config.yaml
hidden_act: "squared_relu"
norm: "rmsnorm"
bias: "none"
extras: ["some layers without attention", "local attention windows", "gated attention", "exclusive self-attention", "value embeddings", "hashed n-gram embeddings", "short convolutions", "an embedding shortcut", "learned residual scales", "capped logits"]
Each number is 500 + 40 x the weight over its row's rms, rounded and kept within 0 to 999. Layers, rows and columns count from 0. Numbers have three digits each. The size before them is the row's rms in percent of the matrix's.

# layer 2 MLP up, 896x224, rms 0.216, rows 358-601, columns 112-167
107:575485476568468501544491522485492444434545516478468427447490584446469502528502478497531526495507480509491537498458531507475489581541493492452526477534490455600458415540
089:588480524483408478506465524541450432520539434544473445462456574521482503548499485491515518478556495519564555512533513532522465559507418521498535475445511508530505494521
093:509494510546475518491482476515495482574541465461485482464490469591508484504514497523516573527545425534499529529571515529531494491493461519478523487554465458520480538550
102:493539450545461521484520470489522489531478509515484519505475499561548500486536467556549484493539511423401466510496466490483465502485488491563486513551415486502538520498
108:498454517451488529502553486504465463471483481419560452468460469524413513498633528508471492457503496541449466565465495602504436514506442487575503473530492397483519515529
103:487540477535520508457475533521543474422439548437529482547489470440520540511522540492493462472493526474497511512460519493426464577517479523459527451536503499545579507520
098:507515540503511525530495524504526457541420500565474526520493494543537519594445456430491575517501562436528461537569538506497504554534573501497544499540461488461526450523
106:490512484505519487472475490474486540574606478472512535513471508529518563534521503532562433539502462463498440505521586538491520539480478498510462536505419456566538509546
099:416474513468517469551482489528449468510517510502526545464493503566536518508575480480472442446544532498491515549520592478502515448522517463497474429514474463482426451435
105:429530498545500544528514445397489534482544505619483488500406467568518467512440527496575555484566448484545530561497479506535518482534514508472492557470498474517492415503
098:444511503446541539454464496457546527553518495557506418494454474501465521432484444468495403443538525414512511554507491456498513567446448462535551528442457563523527463480
103:497534518477444533535516500549502470504502413501550494493532484448479511477451499502525468475493498518551549552419448541457501528462504477496487482492549490535514474519
097:431537488574476479498543504424472481493445517490425436467478552408454449519525476511446519476466529421520512489482522523494469497504461487454473501496541514510473594524
087:517533530435481555446515578450480512509563463465470411474460525527467500514535483492552468446508443460476523522510464501568552461477489498445496461528534459515468522506
105:524528494434522402461496487458504489468490558529498535490485492539554460473469598566563510521494443438536549525504494532504494523538529468520495562547471451544591492528
104:507511434496556521541525496457527501499434492479496439564511504545466489534505547535581491483463479508480464481451551436543482457613530528535562529548453540539423501477
102:514565526535580554514522557443569514556557527545521478466556515445497460536457490558510505466476560481515541529502501458529504498450540508411538527523498542549549459463
102:452463435432542554492566504515513560513430490506591461484471435516412455523499497519491480469575537515454450572472501508485515506431442509431477493538518536538588476518
091:493540527440501508520487510595504500493489438544509485561506490475524514495474542506558484538447497515519466466474494521534407516448547468440448483473450518478564441508
101:416487570513524515568469494464497518506520522489469519458492441456456572482465572491518540514477439475488549461535520475418516508469537507455526541448499456491550598517
094:531498466467544513535504518490487506553487490539446519467588535529467462513513456494521507526478521507523495564473475523464495527529557503454438503410500452416498509482
099:533513560505477488432508481496471440518559492516593466530506504563519533515504539472551493579526544512576544506477447531515537539459477502484560569581494435491515497441
104:536455522443515552494498452530497542470540489491595499475501483457488549600480577485543487507474511520512461529495469538526577515482491434498495479485480519480460506455
099:502482446530515447535560503490509489418465523572500489522464533543506487518492554584612474471454549447507558512515494461532490495518486462449521547476523493477556543492
114:481501525546498512439523483516552532465487468559571426521535462596517534490483509516487443508544513546508521565529478546531480510528545457498479461470458380530442472531
101:518555510420496455462522465516520441495512423460494444515482490526506424477474513469495502446451546445520526476562457489462503528440476462505490579481557475519543443537
100:532499559571477497523500468537475517536438484532527501533554579523414542523583504505570490479515496521517531545536514570446460421502504486464442519502486500451474483546
109:497462497474472498501486495451466473538471518557476497528417587482462465470581443543496531516460504438507506491430461588471566513523494457419546453565505442557562471453
099:486397497459512490501550464478513472547454509465525511498481492571428469465533500461509498453453531511524442429508528562522440523513575432536548512457432557518486517520
095:482527486495460510498524534513508473481515517563412474472558466424553488513524485496522491431444455508566480588488552477457512436518479532505480578491478428504475524401
103:487549495542495431433443535498454510497527472481511488515552504561514477573553504481507565543515507529548419524562530497507483480486561495493475548417425493468495457540
100:390484616568457526514534519469506555528459477456504511430458498501483503511472587544481438450510531522419515504569490453489489459573530482517555487437513462520531464445
096:463511503572498537504543598488521482525525509542528493517489396512530514479514501546543533485479483564463488449468471567458459508463483518454491553509438542481514486450
099:459573560508474514516591493538561492548576525550487511484475472506538481508528509496508475497535409486457528461504458513545474543511477491500594474529566488462480524580
102:527498487452486539489488482563551496499488439477533527454492509437495548548474513598444514510486448564446469491459579551456551549476439485478457438361508504508473497556
095:542511575486444552492461438530531486474455560459428450467510546588463451576461511523546428572482460519466454452494426522502406521556537544521476529488546472485484481486
100:457493475476487443551550444526478536471457481389445493512508437407475463529532511506462515457558474484452428578452603460545444534479542458501479472459496514498463493484
110:527518512520458526444539505559484478519513531505455458494457511607474433521470607527492490482458483564501477496564497527488544526477489538528523468550514492510504506500
116:525563472479511516466463431499527505475445451577491503490495540486527454493528498485541463473444553501516492552481418606430587477485472513502522461522488496522443452443
080:486449498509527560439476460477503512508436528538436500499512533409380520613458533479502529482527436547473472552454562498457539493459448511517457478567521472497447534480
110:441554518529567473470548538572551489575544474469462443545432465550527482492544510494558571562506526502447547503501421477457535525423521501467470507561576486524512442501
088:466521588468421466496495563422538499531557560479444587451477527484540561548494532424515491514526484497487496454489508497555479510488508536509489549498461556532475497467
087:507492457491484491465536515540523530498470464461506569550483543487432450543470514538481501488489547520468575509529535515545490482521523476434563462516462509492472513560
107:484492430490483512450466548530555518463485460528552497451489451476466426486532430426559459501443513420534500545526498483456481473481515499493482536487505449477476527518
096:524553459485484524498513478511527526546498558395480500543492444459559491435480537577549604500462476560463455531491515481486500522564434418477580464488482498508489467572
097:489521550522466479538523482471538491485453458488576497444608442453503545517436437502528502506467479539510495490475444470489452514549562528533535481443513509562484448423
101:483490528473520440598513497440490441505510504454539545482522468446469532460495566424544494467537514506507554501496515487542478513487503485460479436522430517471461454459
098:521516629472499556527565446428446453441552497439506439531400546562479476449511401560515496516461474444527541416491484467547534453447518545488576508511532478494480572480
099:542487505513536523472480565505514433451527524499533440519522432472541485481489481547533524506554468522538491498541501480419490476519466510497515501577515560579489471504
101:513556564480531478496505442515430490466505561567527529510477383481583522565493453448475486501480545448507526515471515548537556482487517522452479471486510420533525450449
093:504587473470546464421534542470475479481503556550484502456488470432515536480464481492558537422519512522442522503512436551455521542483459447492507458499461477508519479487
099:546465517552505494469481518488550407483528514513446521457483459489482487512491534448561466548508548436552502557559579505446524419438497501527574407492615515523471483511
098:518582522508555531397530532426464432553596530489469472467459552516489516525541505504452426490517555477456522489507475543477535505558507445454494513489566491450493514486
104:502495467478448495486495541552506474510523470482468575486424503560507474530422484570456430406451476445516516550486496535541535451584452512480538518544513479469453443455
102:485481481500516559444480512415528434458477532452508557513560464461519533470507564445535472498497509506467487513533501521502497499456524447551507466498490551473420509547
104:461422492513469435533460556489517482563480503505444519518506470491471505516483480461454558496533501581571482586484517511501470509514479489526556531486527520415461443533
103:462496483511508446488529530530479499508484481447444494560515494504540574533476538410501518487495457525492504547500533478507541490477482437428515432503464522476467594462
105:473490434559527502534477514404499521524457492475581565505510512486514463538482467547480496556464591473493523491469543485518447511473474496568507498545503455515504475481
106:455521520503528545552542545511445575571522529533502492577458526518545462526514520506427565514530507566536549562496490477496516564519502527467575551469532458535491502527
097:459471470511566477481512474549436515487540484476438542505473466532516430506478494509507495545510569548584451499554493476417477547527522495445480472432536517559467550491
103:537535570553438475455470490571543586547493463497516553536529504515481469463542528514542548467522523508487494450499500515507436476489553514443505489494491524479417514468
103:443545424478435595471468385564428459520510493508514544474516524455480461491505494536589500545495525537474502562474482552519510527513541468487522507460509542564533518496
096:517520496439523489546563501489489501532533516491547511503578484472546569548531531440468400529513427529483457557501453449526527540489469477471551533451499487483559516519
097:575551494515493559496519487519487483553501453509449456424487438508445488467460494496529495523511491515490488539530491482504418456562431510535525546570453484500431514499
103:520520488542484495549543512472472579497463506564515545481463510487461545514551516475493462499481538544536563555528499493541440527508482569451431488555531462522461491480
099:442564540485534477486564537526567489506557490592486472496498553547460568524507462493501481513566510504590433505520463508538503497498521500523515550508473545439561448484
097:516496553380588541475534502467520485438472466494578450538525489501554494472555497461477489538474515557489436546468527543577462494479542579561475509500484520492446450559
106:565447547471502539559467518438533447500452419492492523547535442443500519499465541480506502501444506519523434498491490444488477558473508501442539524448552473513507511447
082:502539487513519455491494545513468556544462529467582527628561544585509485494485487486507485441500519494460475522455496546543544462546494492498527498510504515577514473382
104:459471514415499548481509447462484477560564465470504445481529512509500493458527535493483563520534560512512467537469483502453472541530463460460521566497427510582488502553
098:498561469526495555430490458523545476536479548462491508422482562475456476469428520479524548497447462606493458475438529486541533498422433517435527502488531541484512493533
100:508474497540584552510554468478521492562567510520457538481489411479498422499481516460441480557500508508490486500507543474528498410514466523562536514469489496601512450474
097:487424527488554538436457492513499569510438517521541492501520485547496485435504537540522523506542538547534507446485495515533525536483492508559485516451483557445501549489
103:469505530489515447547467483533499459486491466482501517516514387515493551483496501576498440470534476525478444458487536534537548475496484455560571465483431440497452482488
105:530509509401481450503532512452464543531469466509519514476451527463532434383507541477479387561526549495418537491486506452488586457453540522499511531473553470517477499498
116:546523520468518440485567474548555524520472471455470451473396477462505477550554431579506542555496483495460452458516531594544540454566497454544460503519449504462502548459
111:496546543516511518482555471454514490583569419452460456544524440407487515552475482433483512541543512488488488473460516515466516518510514548513439494491525575421466482497
107:495557613520500602483492509460511526486533515507534534488495549601466540468563476496497474536466454466489440499532526558526547453540350516515494523456446411491508457547
097:493495483531595447471464500518511488581515522484458529516493485433482496590482470448488410552460462562451464524506472473490456528561467479519567418526538562485596477475
100:452526525517524502447444484497505611506469425512499520536530472567534408502404521510488516481542523479470525469515458497566449500479490532573477606522478492454530524522
105:484486500515498475457446490363506496485535495506470527458483439451474440556480525497485469585517492537478513514455466512470452505512493472545538475417476498502517455499
102:493417478466551485463494500495461520502478488493495513460486454474544550459474479442497459396458571471486479532464465515468543530530494500457513466506540490542527448564
108:589498480461487523463536580545607441502510588489472576521475466527463490505503429471504494521481524542507543542495522514556426533455556495509493532539425546497610428468
098:461447403505581451453572565590526511478474491544445475543435497522514575576507461514534475541404546425459441502515488458527419489488519469494485491466428518511453499486
091:545526559456497477498486499468473462540528429440486474493481546470499547525474516530480566543428508535451543518536475505514477444505560608501507480543538542544397539512
101:553566497383518501562463542469498473546481465497451454474462480547429497451468438469576516464488499516587509499508501507448527501557467499445445479495441498549541460545
091:567478452436484490475509466486470537465571484499445504579475462394457507462533521477516512451472467543487500542444514532491490527506594523498529503495470534533514528600
104:469488498518486492544480534531507501512487485476487547529561460488511517497518460541503564538513455460559452493466542443537459473510526540507574471608522448588449505417
107:507443497442521564472531438513548479489567553547527517538498457561480467542525564480500522487494467519475524448484526482504477473521504502441523503488439484553471498394
101:543533442504478475513537484523462536462454535501541525528531470603487477477541590551545475509521506459517538481463502416470439527495439498525483584468494472448436523544
100:539510507494510509473568492548505408473506507504598488524437468554449516559532548514494572528546494473516463506455521518463554562523487506484527480503448469594515465462
097:418468454532500500456523522510506523506516573446511459532536546537502490484545539503498529587423479525497458467566457505460421542535518468502528467479481468576493492447
089:512519543522514504484471518497511559479537475470614536498488475562461498482495519491511502457444511504487536520502579506474504525477413527550527554580492488505510554497
099:546467535476484613449553487466505520546473474492441462484516481530399490425500581447452412547500526480428446508494485574554488508470529517459503521540513523540520426464
101:541465480469433494508468476524551467446546542462525469528443552543433471463542479502579553481496517480559506515533480488450525565438471518563476544518466499610570453480
102:496434560419452515516515451509509428445497533514516521433507514600396424415472519465539540554465470457451564524557488512501505511471525529447433456441554468538539564529
093:492512526564521567594570520434569519524567500481511517522507490456544530452506473486463495497478558560478491563535565467537516515470502487403592492530493487579421453484
096:507451485496412523530513479482433529484460576459465498537522543505496423440537503529535534447483499478486531477440482502549525469418532472468498499483469446530512526516
096:489531477531445554500501559521502442516562561562544532514480481537521441462436443497523469485506521542516469496532485475454497505421527486438495537499450489506532459492
096:521468518532586488492495563511477505566502468540514512558513490418495539436533459499473537529463521495441471489421495481501477510546481505523473493533493532435531474451
089:480492576462432552521559545483506543528498508497544521504504505552515548509456501471594452568523556510490491440513536534499552482471519551526528469501526447497484513548
103:533568543488399538476520445467467499569512462490461456477532517534508463524551580501485444456514568504491497446545488503542518445520509521593532482509462542567457514435
103:471542449559389442452557481459430500448532505513576389498547531581483497446534482489511489522504438503457416562474524500448492472527481480537445477513458455470522487507
094:488528523463519533545545461464448528486364523514453470586509534487450537506550498495485530538520459560452507558516550550442514498433443574498418451472555499528503485478
095:528502523448516525514499511562513469480544508468510488493536537469524539497519476487517531541456541491516412561442461510495498465448568470528449519520467463483531527433
100:503416577438500455501515468508515472474429534469461560479524451471489536445550527577501467515514422544547495476525563497477601555524489422502501506527529454465508502464
112:409505534473517499514419561522454501482541444502568453553461498505448563501518563435458493565564496521481503475389489497494479454499480440494497590407514511568466483451
090:513491524487511511497468495497469495535507466509442499433494495539442463551460485471378540501584499475511480542497469457492466486494514505440476563450490482514488511478
097:503435481500490509463535447467450512501565502521534513543512493520432473482518552535547570537457467435552526536509584458537574478527507502492473454487499518519450446479
097:554474515527440476552499513396472442460465460559478494438426496557558504533501522594479482481524543400430467543415511507460509438477562487540546503459538483516497481469
104:506532527524505474507505481530514461476430499513518522526510530505447496536486492552559489593486547531500520487502571489478484491528516467502551522449461432529561508480
100:508495511565495496540476476543513466531526537488490531493420469449509549429478447469481472474431495565496482483493534509493511493542495582529545523488488568504463459496
089:517573487529526517523487481491519490467497563543492431513490513399436482577501526562483476550493548451510523488521503521546487454528496519457524616548589517459432525568
097:572556491547418442555493495450487424496561454496519477522490540490493545506504528507493464522516496444518472571491530519503493506474539478425489529524486448445507498485
095:466493459410415522518483475384485427446452508492460475464481546477528559523463506497465465500428513549513469565526508514521489509423489506508497506534505518550489497529
097:523519539600548502525498503461448514496579563491473428510499523443456432436479493544494520561470482504531373537520540545427534558435576533478490527484473418508520497465
090:463515489509464596532482499475432465571467522532474501487440549530468554531549475542548539539511476527491542555491463503488536419517506494545473561514471535499495568537
096:560499422511494449530543549525564523479501513554513500588440503551502393535578562592503458471513517534521510541517504530488478525542494480520549477481459481490555525481
100:621502463498543516515495487561537531524487580540462455549486432504529475495514526545515460488443563482476483541557528495526508542489485523492548537466531606391448513512
106:443491475515434538497543418555480453561498491550497512567444523527442528466444561510473509502533576551534497476502455477583483491472473518513472496464395439516507526436
091:485426507510540551443575514428476474501554476515525481458556460501489523552537521543464508517462506503546525478392552448568558486502530570497471532453518462525504419500
106:442519426478475505433538489505484511539523569499518497496529486486510522503548507468488489521530431482472498545567493501501484480555526541516558491480432505503456480586
098:444513478514499494506441485517501495497515488496516518428480450575523477527550457495474491451462535450494468555472489563507454433458522463552538460513508535493551487537
097:475529452556477514511473602496541540546581478541506494520555510519512494511485513422476474581460501525442540525475487490486504594417425503499502546441499471544447438569
095:439474480509468529489511580520479492503571571508494476425558544487548491516456540347587502508523567481494543470465497503498513478540524477472551607511509495504451565449
098:575568512535537499493476483507587521481513532483491504499467465484555478522521505504514436481480492557530538519462402551527488529548417486543434538465469548494517495434
098:464560497467489531462557478523466532617574440539460485449442490471479475467445489535490507407537455471474483480555447571500472484469508490488528455535514521488478462480
105:524559537502488555505531592444455549484445509581443485434501504500483497531524525513534523487504515527514473495536480507501388509490494474531533573404477454577516498487
102:515517515559507524489570522413464506538499522533509568458476486495556544478473472429566492523503527457505482545528532537486503505468503495531491564509494484487458496554
106:438508434525483576469426535478476555492520566488521549511471542481451539535547521519511506580509531483485458531474552552476532497457510536463499479575536580537499520506
107:461452569577499485434498482504509517545517496516554521406466509522437473522497459537492560492501473520514489488566518517558428523466503544476497509485439427571519564515
103:522472513451585585493520536430487511437485502526474549416513494510458490453472492462512499484464538471549482533445509548579573502438458522485503506479514467518460487461
108:489546565514529477492474535406526451527509587486515539441455547482476530455482494537495527434509539554552541513571454517481577538551553526579481548451468540506509507464
086:505491464468528469496540524429489521466604453519470510485521470439465547524521552504503525539499561493529457497455466455442496526518532472524490511577539391501524509557
106:431503554431407563472522469489446502500582517434467477518476538453448540487573453494563471470461470454433498520478527459487502453586506531480597523526563530484522602514
087:520572530488464580556571556552527533533554480413481509560483438540518482524480497456462464520417506521504480520508507434566491480501526476542515559488515490501491523478
102:530454503522482540482486490426524479514583513525454479455556561442488489526480532508496543518505532450473546498506506517505498505463486499477451490529491494399442492467
088:533513492524429472485480560490508536549456542468487506434487522577537561451499564473556520583460528474537535492474581500511528489501507547469468506475524486439498510527
100:480453465500483452445496463468549527498459466533474468542568549486504504506528538495572532473531525543491477470521464465564498491503481470543479558442516508507491475487
104:439552577454396539500536449430519549533455563522563452488514545541551484425509513517581536479495511451519546539476460530542494517545544470484540532453546529505599512543
100:549551503511498472514476492475581492473452530473483476535462402566529511517492572534525408497494474512559482465458518520478479526448482466523564558464525494480538550427
093:479462504465476511510532475509471543529558510565485535490520460520477556506466566528535513444462519507524451523472498471529515478458429540528517574500533444494399540551
103:500460537498453479505429479515483440439517514524501537545449465463464485444510497419544508474557536536509471517477463541565517463485433534535513509442492555494471486510
098:505444496462447548567525554501461484502444501527489482502421402499500548494515534490523436544480569522546495490502581514538470525509453429516416530469520393542499483530
100:509477541482495494492497521485536477512514498439557544467541501519470557549477541549488496495573504524506549520485357535520500488439569479463501463459487499479494536472
111:454473509541481470589554469479526488503543465536457462492473511509532483529502514448479466514471474477531537520514512519469473520572490543523525534487524468479552505474
091:457551511469524512438519537404521512509456450533417449535469510552475482481524515573500494453536496534478500463490529460460462543532497503447476514466500444580477491471
106:482439450488460491529487467473436446529528507461534486500545412503492408510576526487545427514549498486520583502563464492523570471446500512548431552477447426512466467542
101:482489513491534485466565502480462521527541537500479509423544513496450438475484563570490538571581547535495522500496527483509513425465548502582482514498538474473483469427
102:509483487467555565531436554517550529558482432492602459479421513503481469536511449501482452448458505504428511435537487473584517592466555481514490427499506539515446477495
098:499542512487492528572506515502442498398530511502532563447537499463448518601501439550462476482489523501506483525490522451551508469501412426497474531474467509478486508512
107:523515502514577548573517465429474510542510427527536520438492513558509534501474547521465553535495555491528474469520427568562548459512473459494558523538515449528446473480
106:508585492472535470519502513475449533443532421465427532498482476487522478515504454542482538460543550536489583493482505451575537449504497506533463460595567547430448468510
094:519479544430547472496558419497556556479513455513499446566493465517537483511501431475522578464443481490492478514402545518474459583604530448569523547466472546437452499497
094:523497462486503499559534503460447515481544425535480481443473453491467517490457469474488491410532480491561484506454415438536458553437457490472462548530480521461496516451
099:435552475531522515482440443460532456464506515530535515481458470505469417571457589543553501479481567406498468487525549520506539510450456502526550569447503519529564458429
103:493556550448526572504574542403545570557502555511509551486521533472474475469466454527488510466507529465449479495445517589480450551486509535523498454495518475478501529528
106:481464456488520464519483533531576422538533452493520490465489446440541487490494505437480522543539519512488527425526542477524443525440527446539526510485504492544417434479
103:491454518481460529504522488497471512544498493501438482495529481511508549455477495501507545436467516492456484449447517491479512508510510504457514504487490493482437530483
099:471522480447481538478423480572482559484542508510490439503473499468511470524486427548515495574538563492490468497468529518502542566575526412502520499419431513550550546438
094:494465476459464517461503476498543533507491519482506473432430515458531504503528495486518564529405539533518411458511543527472518446477491522439521536510457530543530498517
096:463472437485579480530471498457498471497506502547476469474501498464500475453508467563525495469527591434441501453513507517456534504494487522548526484477503451528493482499
085:482460509488558478459531447523541491502510473508527468557553562443471548535499537461520503533542524536448508504461475504507537540469517491494490491467458437554483504548
100:480468534446523490486491510495451493531428481516513464463470487410490505505507528431506513396503581561473559494458488504569480518406484536581596469473516468509473481529
116:499516508422520567419527545535471576505468454498577478439504544581522533517480547467499511444484488515498496472416461575477484574492457427461503516492542472479535553430
097:486497509495511539515494504524475528428461556477409478473540565471423541519554541452547479517385513478438531512554507562497511494530426566476506466466412476477554508503
112:488496597493538483473540476560526524465506492499394474435534554489503488490472514492486443485524459536564506533504489447489475490534462499473499570534434500518542525500
101:584540529549470500509563514538536421502488521509557546510467569517498518466545515512578493538511546522536445564462498527492539463520517454488497496540495519464446525488
104:484496473526526536571507519525461485468546473473449471507417483506535547522452433443536449510479546546616489477483544518484526531518436516454469529465515503536463522496
109:514515553507516550513440508527464453497573485463545537499542459470486421508580461592507515427510473485481468563497552479524470499456422492480509470414459434534600570460
098:456573576520505448509472514507534572488420521481500534425476527484425469484487483483465557484549459540547470505488450568468479541493473477541500474533567497478500458494
103:518523452524491448516482574486508505487503496479536504453533538563443540499519510501419484508411484463508452511437487437470512470497451488435569500477428457479508488447
101:463512425502513515510519507479433518476519486482508449467484585490442474487513472545566463537484491468523613522526512502533536515517478458461470529469594482483485551482
095:481438488524438482499520487495420500478481531478495510524541516536494466452451490410522475472544477450463543517517516507510498503551527449553488545512427507504460492564
102:474498452508500541488441507524546477516464488548490471469546494514525540503525495532494562447467506432454474452493558563471520513509429510522482532554580486521482499428
100:489508467519462455393610495485544529520516503483464534496536451492516553517432436544508534536478519518485467512445478530540463521459470538459462523494566481542496492526
102:544496459495527520522526488492509522504513516577496462362478525513469519402507464513454572484447528482502566543432488505499496528506460475513467406482480548458504508473
112:491558546547487573562538456490466532498497517524523553481471411497505522427541523413536508544505437501473480439531521510506459553502497463511526507464543472507520546478
096:479540528482461508456464512544500477460557459478497501523434500461468527554545517586507509451452602515536480469495542477479420480543475472437471504479519447497529538555
095:466586535521493511528492481552474514549554376524553480507533432496468538489453538483490459571494489466527530491501456490517444480458514538477548553454486521510498476578
100:427481500463520485485519501479511447559460488507544473519535508475565547536466507512478457497479568508569529473473511443559530553473497542481478539450491465493490393566
090:523481538495462515550553512497496561485458539494486467537525452507540553440550497544485393454536472440488558470528504468436553532468424595503525495502504472581469505518
088:498514472512471527535531562504475497535515426436513499447521484538508467544539430564473458565509489457487477469458525466450537514534505497526471477478526504443532487514
095:507552585462566425502553474399522483473532503429476509606508457577561513500501556491549445459458544599493529516510479514555489476440534523577470489440517567539489466516
110:428507479445490547439477513497513468525483498530527441557560497528534477511502452495474495492494483509511483432479513464524537482465542429498453491460544473430473520426
105:428557543525533580592535462498420498506450492521531481539570555523470466489524534512549442485581444484539568534478406493404532511455501501451612557495513490507521510474
094:562483561496559503472534494480484483546470500471461416487467522509538454533537520516485452547461536535521487570450503518488512487533481484528462522440483553482493491501
099:480574514568485506427461487524500556465494543483510569451492493436442466477459537439465451474478517555474452472431575554492505462495431492544548507569558494472441541479
101:557414497458550523466513549465580488550530524490503471512460519570433551548480483500480448566451425478507526526499523441550510552427551468499529562492509501548543471545
093:468588521465463461445490485509458569440530474464479491501534503454453554507519544490606434508455509498499479508530553510515463403545549518493503490578470539523537535534
108:523534538466481501434601498503494506585460488444493526491527503451520496460520436476505528485539462498483478516524532520530514493583405506445545461473546471498491521471
104:501513476551550435523459521442544495463474491570533503477458418504549466529503535563533605509479516502486444541514480490541471548497568530498462466448468519496440484506
093:534611504454508550503518513497568498462455506474503469461458467502502499539520506472526528517536482453512532475490440465466447544509463523489471546518495597563446519490
105:530588578443444526442506504533473440492490581505461505531499467458445442523479482496513497518518525472552453513480549562502426497482496465477523549541500428530529556494
097:536459446481478431462513460514474511542505466475532489431483458488511542518539520433474554412552514460550490514565492479442472501499532569522565522521502468538589552376
106:495524562472524496462491543502534413488528441535464437493497422502481497448477427526515545547441471468534390469493548501456493507467452507452489480528510485565500450447
101:487508518539513561540520578503564396505513443463445427515487483548513480513486488443489601506490439447490516488399541539449539495499554459522493548520444469518513472510
106:482490510487512466525528568498518471511441421529454492503509438531474511508558443495502422393497487482514478595416484545549462548444444455447562528449490546512453504487
093:496509525468552461567522563531485531530579450543460416538537533459481549535458428487510556486474452509529535544488498546493532483507513568503456483518488564501392448596
095:503424528484486444520545515455529525506556506544507515464560541514498499488529559556464544487496523455490438543578497532476585517454532505545550538465460509451527411483
105:522530488458540515527443475521605482560504477460554456450470477468500431569482513545473474556524516426434455510512528446451454466437480482477420483519554482467537465411
104:518454581469497437545511545501545478510444448454419487515571489518482508462473490485485514480476555534517476487503555517516529578497581540483490526492523405548471550479
097:501541540502612374503518453465487571514516456540499483490551398537511466519530540516477500471463475448471488492513457561475452485543537407499541501444481395479542549485
109:559433467471460615488534473567409487554469434534509534471515428527531448571485494508487505506542545482454580549483485499536505391496520469490493481527509485502487491483
121:509507497511490414518495493499473495623466536510508466543537479485464518546495452584468527498565405519579550549528527460499456555455564531512453494472465539499476494527
099:504479578406498519483524509466495477456493480509522497512482535454446497603506438447522510485471507558529501467527494422524426353535496474518476555456517477595544510483
104:587472522450518563557518566570478516464517565511467517478469441454538518385517501534505536530575496521518512583504494501547442503512459505457520421529466480504520451387
100:485544456541473477515538494422493560522507494590492565482486503423554522455511593515538486537529460504540459518498537425567528490553504496538512506518474503485495485484
098:436479511420474492458420434491473500493489523502486481473448532507511484504481517536491597469439548478545538539429562545560540488454444471509516450449444490521479499526
098:524587522514535548499417530554514518481561437546436486569437420483467458428551469497505465530506552496560538477493442560497406543448531419454472465534490552482494447540
105:536519492522485492499522556531467507497505399521491512438501434509523597441447518518449467499492513516449560520452526451544466435469531537405524541518402451495564510496
102:527469562519522502520465469468516459480482541469511489522471462454532465513483495496438474489511555520477536474463414498470584551420529438506446488475519436458506394502
093:486547427465474501501480535496507515519512519485489580397504527450521484493521494513485470501498543457445596491513540472572515444531427484459437518570576525495486534420
097:454453516495461477470482529562560515435513505515496488446439451453468424482557524489529539409439455459504507441484507436459570478497476472507544494512509493462518591528
100:528483498480523538533535559438558505454462527500490460511432503516497503470572475563498502472517427439594545482529495581521506471471476509504486461523514553493440502485
108:467515511537548519500521496487546488484474496516550505500536508348481434487541529508605502554493486474438491503574455515535544525496541589520536554522472490540557501450
098:534518549473564552510470524477548520454442486476453499581530530519530474472558505571546531508540520512518523443513494474519455494483459536465492522488440515445512541468
095:525482507479484478496555504514497493508516526546569454491477520478565519463461416449559483527489484504505568580466484489483458555508477522484549457430538504481525578498
109:533538440460576477492469531524537530504438540552560501462557525485518458487551461529497521535421480426460495507450490534507475486489439529504544462549491492535508456501
101:452556475536608506505543530460573475488483495546472522448516494638454503497537569490543475523503494472450501539507493507446519459538496505453440547431561543386495478488
106:561430598444404514496428531433573437451523460498523540431539515463526544423400574540456476474552490513447574532568575487499524502439473469517494540427544454467482564416
102:559473522514516468480560483479482577489528539490526507474490528510446561500469482514555519501498491481535530422546523465460475467529476474523440519492435556424473488494
106:547565530448481492477550524531495464522513585506537484486570388501420466508518511500497506463552494519465496464560530491440460497467491479508551517448519523538416470479
104:444446547418432437418521465468541497525500537479471509475524507494460433519596519495483487545503461515485520570484425546478486560398515561433428487514551498425543437495
099:488516462500517509488555549530480505529518474447458490559516494503495470502480502492530533518467466460497468440457531465545497466481495502492626541530461507538492423529
100:486536489482503517504488470496536617481463500494585471479463497437526523478530603530506500465537438489477548494537454497533455507413493455494460477522482499481535526509
108:554471525524478474467494493503517505455514564500529487498566478494558454509562526509537520555491500439591448514476462480538483499522540554559521470462488566500552563440
106:519513489572548520487454526456491532541509497561459579557470445527517498528473512529545475443511519569458502493568454572497504542539508565555497547515518499572477561512
108:494468563478481510541476514442478541496523497483535463472549546428450469487490505461493503444526490461469468513499538470509438546481437501588477504534536552481466501484
099:438510521478498488461495539411491495451486543469563513455501556506481530477597556518477546510511480499445511541546528491529527505423501500539491553474449477465543527549
100:473556508491568517471515555465480593541529497451567505481493533447470453483508419488495503492492485464531459494411555492529522549551490512505529552493507514495506440474
115:506523580451483551467503544546559519468539432456496510607479550449584446582421536504547519475485548529522557527503426490513427467455502539525491490581515476429445472506
094:522466558468463505561503519441524519488579524493408460496529551461478448437431487540508562496444530533456529521502496500471488488543555541518494561480511418562548499544
112:440471552524514400473482568515485504488490455504406483512521484533446550439522491467530578498511524452510501521492537499502599516554453458498537531487453487535518444479
102:559554530438495524480476492522488515484490504470465487533555469588534535588486486445450501502456561570419468458497494511449497464499415442498477550558553477516493504595
101:491510464521483487517499445482495527567520501516529515520454500459474477499507512511517504509497533484508417527493512488497509479483493466548549531558566409533515482505
096:529472497462482513500508494469463525615527522467492472511513567494575443450505452531578482523503567551481422595486560523517543457474462438472504473473460518509526450542
094:520534496518473492548499537501516443511508496516586552533501521555483547483536531560501500528465475476543475450479459550506504531587553476491472498482586471527508494520
091:476471544480443532466524566456535513483463514599497614436586510469495540479526479474549528544546507555501519548519518501509561541432526482473515466529515543510538466526
096:479555536473455473511485459514543514506588562523462489490476540448438533502489469492525509498479525520544514559479449583457503424476432527505556533445501441502437493457
096:430457510448484538482491501499540539493504538497598528535565457501496500459520514524588550446529543465510514470562490514513587403491521516529601458499522522519424477504
100:564460517557468594492516565486551472524487494536506492462552454504494519468553472471538539516539480425498477535451546443504428511529461521518494515498458538503470517462
103:477527476518515476485512544463418524524514448457525484436491497469565501505444511462514479440476535500565543483522535572515424409421534498527423412502490526493420514495
096:474597474507506559521557514437458531535584469564487573529539542525518472507529514480549437401494504498452552503472407486522505426470472513453547493499572532502470478413